config.yaml
num_hidden_layers: 15
hidden_size: 128
num_attention_heads: 4
num_key_value_heads: 4
head_dim: 64
intermediate_size: 512
vocab_size: 29520
hidden_act: "tanh_gelu"
norm: "layernorm"
norm_place: "pre"
norm_eps: 1e-06
positions: "learned"
qk_norm: false
attn_scale: 0.125
bias: "all"
tie_word_embeddings: true
parallel_block: false
init: "normal"
init_std_qkv: 0.0399
init_std_o: 0.00515
init_std_up: 0.0399
init_std_down: 0.00364
init_out_by_depth: true
optimizer: "adamw"
learning_rate: 0.00218
beta1: 0.9
beta2: 0.98
weight_decay: 0.031
lr_head: 0.00792
max_grad_norm: 2.0
warmup_steps: 435
schedule: "wsd"
decay_fraction: 0.597
decay_shape: "linear"
final_lr_fraction: 0.0
batch_tokens: 16384
max_seq_len: 1024
doc_mask: true
train_tokens: 134600000
max_steps: 8216
dataset: "wikipedia_en"
Each number is 128 + 32 x the weight over its row's rms, rounded and kept within 0 to 255. Layers, rows and columns count from 0. Numbers have three digits each. The size before them is the row's rms in percent of the matrix's.

# layer 12 MLP down (transposed), 512x128, rms 0.148, rows 481-511, columns 0-127
094:133087133098088082089117158063161169108143068137142205215082089132158126166073105113118156156131145132084103153124111113146098096124120112153037165131151111089153128146103149107142147110119100145107194118131130140142136118076124110123147150127123122155086140118141147041213165136107108098166132119146102094105158195172122143172139075108132090192153114158094145121135170138107163166109
084:160083169148158117119133152119187200136151112082101136167074174165097139139088144138119092110109150125151149110135132113145150115179180141060123115039153178158162123130135171110112136144128031113093133108093095077083144140102075118101092128136108121068100146121178129139117073179107126148196163112132152126089086108096134165126147137115187069184143123134128151184148135123151175132132
095:124121171128126123105101129169134162184112114083157152049092118162131201096125150150116126051085090180085176168136119129170128085114130130121043101102122118132082127134111135127142096134131111182126126170198120097152136079136129156076150105116167158137128125090168141130122105218101147174089157151195121113139133141161105065095182080169081150129146107146114128102084129116102097165140
094:126143085092102088096128109126081171166123137082142149110083141120199189087106146175160100149177167134101167157140142141145096209124075114151093154130099180128141131151124128126114152059149123170147085122158154113119072120168135111098089045149102081123139110139165177122146147094121124139142150101091136090081121082144191122127155116196068071155127125143155107163111104178185124135101
116:141064110161085165166126105092092115145163131095185078154118131137153132091083127142188154118134121153164165117156144097110160103160170094134140089129134149095131050053110188114114118111134057150131148137153134143124139188076073168092143108112120190188156122118075116062159157094106136189147129118111114151085145134094167093142203091137131157117115117150084167100163083150110147147124
077:110147147104142112180091123170130165145089089118190121107138131119123160114160077127096171089154134139104090099123134124158125164172127161120136138138108095107081064148151122129091129093094077156176129131087134146170070101131094167126133096183118115101131193125139151152244188083117099123098155101145116079136102078188120088135152085075174178095129158138098116107187106138086162097124
090:163113165149116105058119057115118114126127147206184147140150131120069144138180173147076067210173165119098090097105102129126172115142104073173129087145134113109103152067127112183097182117090104169092118084110158084094127126144093117163111151116143126155145169126117185151168100137174144179105158129143126112138166164101150153108146084118172114113147123104135086128184121095132159098070
116:117158153187140085127101193131064099107115121222089184143100130121164097125165115103131178174121086094096141164127119100084105136059111053135163101166171090110174132136090102139119141082102191125166097144181120106137117148163124114176149172187104150186097099142134131088133166128178094125087073145143136142139138107111158085160115130140138179163082090136109111137087157119131140106116
109:144114137184137151109189141143132133176148103073101129126103146080139112145129159108099103146114131109146188131131095140109094078172114208107147077101118159190099072178114113150128088121154178129129101154179119128106160102158163123050066172071100123154115132140178050159098143081156141088120145123096155161134147137132070142149095159120095112106150196079168152095111090137127109116182
078:095132132158113127177072100118158166105086064192212084142060137126127092149142146166149181201090152194124103126144172109152100152143092133118132125202144128134119139142113140094103191083119078132115097142107132112129100108089135101142125144120145098189129143191159175134156159172056105144068133099140107132114139175124108132143127128132155053110171085110129106105162078131097141128102
084:134148138136149085125061078162118090082159128024140090128133119109151161098139138108138139162139155130075101124116109108136153106120101138189131159145142129175096122151105115204087135088134169193155150146124098087132169102185123190165118156166154112153060107150126132150117133185159092135076136139147148125123117191139158156178143107138054039118085122124107120105114133111171085137171
081:087089115120154146167100149153108157153116122093148079090077128141173163127187155124139126141140123151104091108094122101122101131079137151147144130138125087095132086119114147143086178042162119166117145140109166087147167082100109114137158090147139097077166155157142142141185165138124080110097142116153090107173163060105109135164118129146121255149116123134097131049187144149161163114111
080:139089128159119129132115032155127169087113050089103137145099164148161200169114103146110150147118158095153099145116177084169090145205081143113116131176168133120177111173109098132104084065111120089124149070121120181102166098077128086179087152140107135144145129084161176109178127111103091110120168144114128144080111214099134122154157145116107106126158115132113146138103082129094147165139
092:106139115148129100207112182166090095139109156075157206120123170117123102146122127122117089121078047106090110112123146095138108117136179151149127149158150148077099148172089119160066099069126100139103052133137113085133119179140116101172103112130122132149102124109092166139163127163139127145132157076125163197126134194137094148067116099136148215107139127187197138117108127167133099144140
095:137112140146125160168105120162144129140106167139123113149143087142123118122131113146108169151127069183157133199191166111130120099157119123086128073122213144156135126143119182119139143152123107124139146173167084110147110133174155122139057085096126118175070136102168130094093157173103123134140184108106140169063061083154061148101119125118091182104084111132106080138078130146077167052091
095:129092140125114155113120084168116078159135072108175196128135151018156131132137119106101134168117145129111104115160103163143166132105208166165123146134113186168092126131165170124024103129088102114140110091101186088130150142183108097127142107118128160167153126164144121127056130133175132112119168110146143090149122118107093127158111107117116209083122115062081139108152089099124091145127
090:085145121100122120167134155174166164116104090143064127163104131192105144164070124100131125129096095195150102136071123123146121142124158155168123137074113127148100099093099177134098136151185070104117083069162138093170100139124133178115112133133123117091144145108109086209082146111125080124141102067131126138142128165126110090110175188118112192129109078129154116198125183135214134148096
105:114126108133103103164196162118087123125103151067121106101085089153099118069125127184162120131107110137119175188108215185114180138142124081140102143131091119160127113126148120118143145143122097057141104157121124173161050118145152144138167107118140143088109078148088166128115142109148160111154131138109140109096117017176174149102166101185142131144116153120126130178171199101109066126114
077:089074088186134183127127054123093138114144091088150169130098140097154151163131145155140141182121141144120078151151165116147136159153076161158128110183166150152124116128123139093117173080067122137131125103122175149118071168098115097109161129128089108104120152129126167088144151120108110095089176125144187147106106116155118123141159079088224108130139156124133153175112144143041109032081
100:088157114153176110137134189116155159118144107125109083126175135090154130146177097146108172130131109149150184141144134137092084157162109114157101111157093109096130114156133153161109130143143129116097115131117116045128081115192110066184080124130163083108137061097166133200125180116150125051148144116192125130157129211105086145139070162112101084096093128108163120158046135116160110138155
079:111104131120074154132110151153094155147128125141143125147129119130157129165104151131094131151096095062124122171154133099140124111101110200180142111084142106122079116103103199144125119076075123156161160121154097198107044128147095123161148140112138103144154161083150166128167210130141078148090181129146091085081135148137134079127121165051200151146171141140146120084151121111049113098176
100:138124119138120155168070134174157104119125068149115139127070097178170128091158196128149104176100145191136139118152176124197101113132140144104137155124145156158122044127107139091123175091113159141140140121133112177057109082047154109103116128155155099137141082187128120145166132146104151133107176068104121156065144120157132088148112171124145136053163145104110122080102109173117091125189
097:136114143158107114108131255167099124141151161131169090126134155131111100136170097125095109126099135149125101128099132136139151162084112142128201109197116159161136106148097092122110149156139138160116143167165088085125062110147134111146092131118120148154119158150128135105123111113067124169123119162091112153129091022098091135115118100110132247084104160142101094151102126150136131127133
088:082162128087130135147105106157120136099121134068117157130105130187156123156126169129133133167120161127100143220101095149166142103147151121148212134131150169165135056116086185147108061104150125166112099086107069113169128097055145156099114126109137139107154116137122126181178090214145135082184143149123129049136120172090095110077115151117072171114128090127145112108089144121117107122134
133:120116068094134126119196178151087141123129099099125120124084114051114075145143129115150148066089117151128177112113107147118173095133130134117112118123107120139206098127139094168158095141076143138120172197131148105176167089142186122104134158070162101096162119126109081197135081251098159153123121161142119099144129099151147132152130156128146114166108122116170140124080191087118122107162
094:082171136149112133145103063126123145168109089076100111132096170071192140101149093130113137152122119152109122154127180137106115071131126105145189086129087093198143128193096122160134164079092105157153178137196134186156163117133106129077100142077124101165095117120153148152109176155104132080105124098123146152106118162147109126155109123141040108143123135140142066197117139188116141057101
086:132131137154127111178104101110114094054099111108156061124081108129087131112098171162111166142125144170130151081148156125172083147162128195102144090153129105112108138134151134088094173112143101088087141184129133093137146174040134127097141147145118079109123128161179127127199167095112070135073172147130104140110154104152191151133120127107125227070180098126147136169176107133125110159098
102:125124122142165120137083067099078149138121115158160141140132105072107185109130095133138160175174188144135113095178186086071169136125160096126142183183119071093125175098118109148141110094104135154066106191143156134132013124068115221173119088172090135126086157134074189113125145119136106113110134129130159145109148125148092160118133129135115108080099139134108122122095129131098135116098
078:135129157128112156124143010129137146139132202131089147131170130158184146129181113059115106147072124061149139217118121134117178093085120106102115129120139145170106160182086150127113160097145161160135135131134145136087062109182115073120088117157147158085111098127156097160121105101092174136100150112124183160180107169160121150070144107130112123148141103111106091142081130155157128063141
078:153143148078141112172156163083088111112138154113138074057033141128111171112107142169149138128086098180118156130135124116134103109089140115108150082087160112106091138169166079096171093093145072151133109094130158116131152096114145123119129127113145070189168187143210117089139136122155098107102103155117106119142147105168138129194089145136076212184199154153162155119146118118138150107108
094:138162099091107122142177189123108098115107106149121198099096195118125102168183112216123202089128177153098135114132116158093140177111142173137118107114127121131128104104100162137102061092095084130123109130125146167124104094101092074128071122113130086139149087127129135167094144117116085074105104104096116094153151110126107141157105173117136210188159221126156123154106170166142134089113
# layer 12 MLP up, 512x128, rms 0.149, rows 482-511, columns 0-127
096:110091115179095180204174101126094105163153108144130074063167070158123105123160110101117156104115102109157165139115158101143184110136124092153135196130102138102154109120059167122133159200110140086175152156077124177169150119082100136082157099148127096143104113169100109122075147183108124105188194142189096094097116131103130156155127156138163131108153115099094141150163060139145127121115
100:142051124175100126087126097102040134158151167141160130130151143080108058103123040175112097110157145066133113097162143147147204131162097118132161141179085129129084113113091131112161135142069136125152144149134113138119157144114098092122150154106119137124097113170115060111114190129154135108080161178147091143120086162187129115081119113110130111185135132071132161175149116083112159151072
103:140112088145165118132129135113092137099197167143149143145144109090128089146137058139125119083140140095156125110139155124134143164101105086122237134134160060123043138141092119113189143107123210140083050117167160127114137091126170111184113125161142127096102095203071149142162179092130074150142144167129083118172157133107137143124150114179123099136112157144102097167135184130126145108118
106:136130062114128144176113123124094164154151147103100103087160072174099109093107081129137158102162090147151096122111189161142129144166118173133138129195128124123144158129117077144120117120069096129148113147070153180138161111116073086181120187142127138113115071089055156114082114135079193157132074154111116105146154161176163103129200086137155106127081105119098106095144103151102200170142
091:186154080107124128133146113124121076134140132099095152064127155173120098121114070133141059152120142209106131135098093063052141144134084121174193133133144127141124139202099123102132089138131144175093133136157099156118173162079105126091100139086149148131159116137175100104026097120148119135178103131095173192120130143147104170148173107197145113158135188124125162124150157147129129106112
093:127172133127113164151152110186128158125113103102175129106177173150129128115133121185153148122124082097148134144084131169086139178186113178156098100136106108138137113150079149126127186137124170116102150135113138131148194117136012040127191145098110166174134132052134136135156082134147156151132114136078134114105129121194081116118113066119133119103113110085096132153107143132045167113086
109:102105138143114096085086137140116119087171131109156082085111139150104127100107132159112134091097162124149163160119112227145195155187133146101077130130173142099177054114167176090152144153141127140132103109117140139173140173122152118138183118173084130108159157147099136114145068020121182104125149188140114145142097128128123144107147148088158056065123126157116132091102153139125189152093
102:098123181138122150148151135080111056140172205103159155117132089158134122163111097110153141176115181131107131145121117111106144117062127061152108102096155139094082135113127166099142129142107131110164142116164108173106170136095120154129202172180138163121107070153092145121154081110146169170141131193064110099113106122160167150130153135084111062129205096119093180116174059143094111139114
081:155162165217093165107173137132111134167149162119122107077142071112084181097133110128186060076119122087117164124142154120072118133097098107133117137129117100127115078119118179156115106110135159135097081136104173129174130144143104161114135097109021138149107149074161111150115097130181171163089145144147105106145191126134167107138103196175097135154098166121096161105078175122133114151075
098:156144156169186125130186142093155159082122113085145075097159182151144109155132113128100100169072122118198125151043138154074146140114124144098066089134153082087175129088167107146150139155167083059088112114152136093121155174173140121100103135133146166130136141143157151160167137105122095145139103100132123172157162127082105204109098140123149112094177119131104179093110206105101177106124
082:142152164132150184054187124157071092125100160098073141110124148099100140125128103100132079102113199142098143196122069089110174134150057142181115124126134095088185116198142138110122170218107163153083145171105150159171156155125101128136127161104112176149136180139178120121073091111135162153123118118131134116124134122159151118117131149172118119138098179084091113115059150163150113125127
093:144160146129144101132175102080115072171156156147098131099070079116087074102112126092100124116144082167143186110077128119037166102074106098106141113120096121125106133085184127116148136170166168159172101169067079113139168163114111160134138100092149153158114144188158067144077114087198144130120126114095093124212132151123135098136155166158143146086109165109106160143131157100149150110142
098:145099150135158108153191135093064134183158138136111133128107076088104130130115090116079113154126128113124188150130144177090206122090117115177174145130131109154092107126177178079163118106127128162072178132158142148123163131098138074067164121097085130120124133174141099154101092090151145176093116101093048079160136139126106106153159146156146093160147140138104180140071199122130130078062
100:149111084107156138115119113065038119164117097124148088145113178136131128139131127066096126083128101160106134087085118078159209155150127111160134125165145135100153158154135100122117167049101129107099071171105112149114165139102138151200205165136102142137107128084155181085130134156142164128145080137150149153135132149154150136075132093108142120119101117175061169147098187063145069141103
101:112207140117143172137102118108109109094076125115098102095131149162026117158073078081122145085106191145093098168151183158081119167138155144121128138146178126092160147083088127150173172089144134113123148136163095170100169119086136068134102196114123153122136104180061096130164126139076102146128093088170102133140136156137114150134143134136169125117117107152188114065088129184140141102154
090:177047099151131140157155121113136089152167097148103123132142114108187093151105130135135059095131128110139075143190159158147111136168116123142132125175144091125161118140127071088155081211091119098134116124117114136151132157112092090110092146055156141132155119120144136105117153173124140198144134128044171123116150163125129135179115059111140123092144140178148070148201064111054137123094
105:108157105151181128177148127155156104158101141105179086088141143144102098157144115120132132143098076097146155117121137202089202142129172146164144206185117147127123134152176138194133122142164150113123096145097096220184133166110108146173182126101115122122108080165111156086123104043098148096149131163123072088138089103134143131089118131126189106053099132125126111117134135129075126097091
084:182176178186193195124166113137101186127102130138130110109185121122049137122106073139170115094165107066144134047051148122124167101156147157116105143165102127055129126119116153119112159161135163110082081130120155160138113170073089131147134087157127129122128101102178115157120147157145191158129117102110120117122172120156146080141120156162125110159140130094140160090120124071124064179126
101:136080094177110172141123159098098127143103147097137112142158173110140145190087087185137127081090136112157096090108111168132204190137108102163121129104169170133142088112103097112189187161151111131077124148140122147131127100083102102134118120136131120118103070151053137178195137114060106122155173176139103120124144122175166169106123132160110064150134095082104105124165153201073142146106
084:144120135191094134119112109132140137112114128173133120086143110116054124099166119117135109151146097125169110044119130121123122081139174163121123105169125140055154157233093069133101088190214154119120078115143161121176142120102079089159137173100113166144118062070157174128120137109093169149161110100116141145142101114140170099173113121133135141163116144107153145110160093137041132110102
100:168133136153188139142118117131112083167168125116109121088172096104149090113132128109168171104145115126159117167076171123150106102183151140034082113204148098160153125112091129083190120198098131078163129119188140148127153092045154094138149171099154116131126098125152111151189141131180163145119068128104159138133139129165097120111111091106181120068144075085116081131152103122119088153132
097:180105089147161173132155124126109172105132145126036149133110163163175089073134133173143118119078080140091122157115115121098099136111185179121112121139167083124145090093133138155110118111139144120149063087093136147121133136110164107168103132151108175135138091130112180168116100126112100145163055116066133156210138121133167164110103071187150130193066086131100083108154171102152173163131
095:154069094134144116098109112140122145142170112084169105046153084041155126136161113124077104151111106093099129080147178133160161133105047135130097117182116133084169124236112118104174154168052146101121150121110187117095187106155148092157178197109130109135078117155156151155127144139098120142164113118129098171119076155141148117090117125127099134139170075126131127152107146112122124140133
123:163115099183103202173153100111114058118137165078141126092142114161116102124169092080164139120146140163140196151109190077079135069118073149110085118101126105152139091101123140154157085104141116149141049156160159125078140081112156121118149151158120145178151156148117176171079088092183142147144137163080154108115133125144140162126114131089166112094139148108088107078129076104084177142177
101:159082135150135096083104102088090093102145157095153141137132144103093094107095131089120103125105113100130119176127175154145155096171153165160121136145118215085162105123143171175075082102154124125104077129131152147122164158105199105152189120123136128157163139127095093164194135149086164122140153192108150159197120157120118127061126126177193116057063083083155129118115133099130118169104
091:155151102130132143085180092104124152150150138132092144094113113143154108103100071122163073147146154134143105178172066115061113076068083118223120104136137152137136125137111169101170076163146125205086103125096155147110123187116093144156127105085057112135122139112176096159042128130137194146135133115103125107137166120149122098163194136160132124177095126123095102130126182080152115123106
098:179112157141088075105129099146094062125133156160122161089140069094083148144133103145134069107130090142127129140087154195147168120099130160109141135125124116112084145128102160069207153172170155091168123134145105155120139179101149127080165116110063151134156115094169118114221115120110173127125115181103141115200128127139112082119121193116199125122087084109118086085076163138122108147116
088:147128101122118111166135104221138123130141104216157142145188120091071125098119173116149169091147101115074110103125118068114116123164140175108191121193138100006125112131078106103139085130102112090149127177152163166179103125114111165136113133189100170115102183122127130133125116154122135131122123094113148157132199097162147088128165107165199128160158138123125123122145122084115148153108
083:127088117145148105120236098071064095143133120115120177121157148123146131119119063154095117099159166150116136142116117130127193199173081148090164124157150098084050137130129112117104128156167094100118148178144112154159176072106147110102107164096138162095118134099130064172117120142069118225086132139138152100157144150139163079123133101158153120131086185146141103117129131175165118151141
096:174101110197075124120183116124111155109154081117097090118172079138160117078124176128118111151132097106149217092143157144151114092107116094117089094134155109144095153114137127099160086174136113093116094137128194122122170206108153098097181134098064153124115131103157123120090120061097190157136159127139090153125115164122161096055163095097112143158136069137166117156174096069141126166121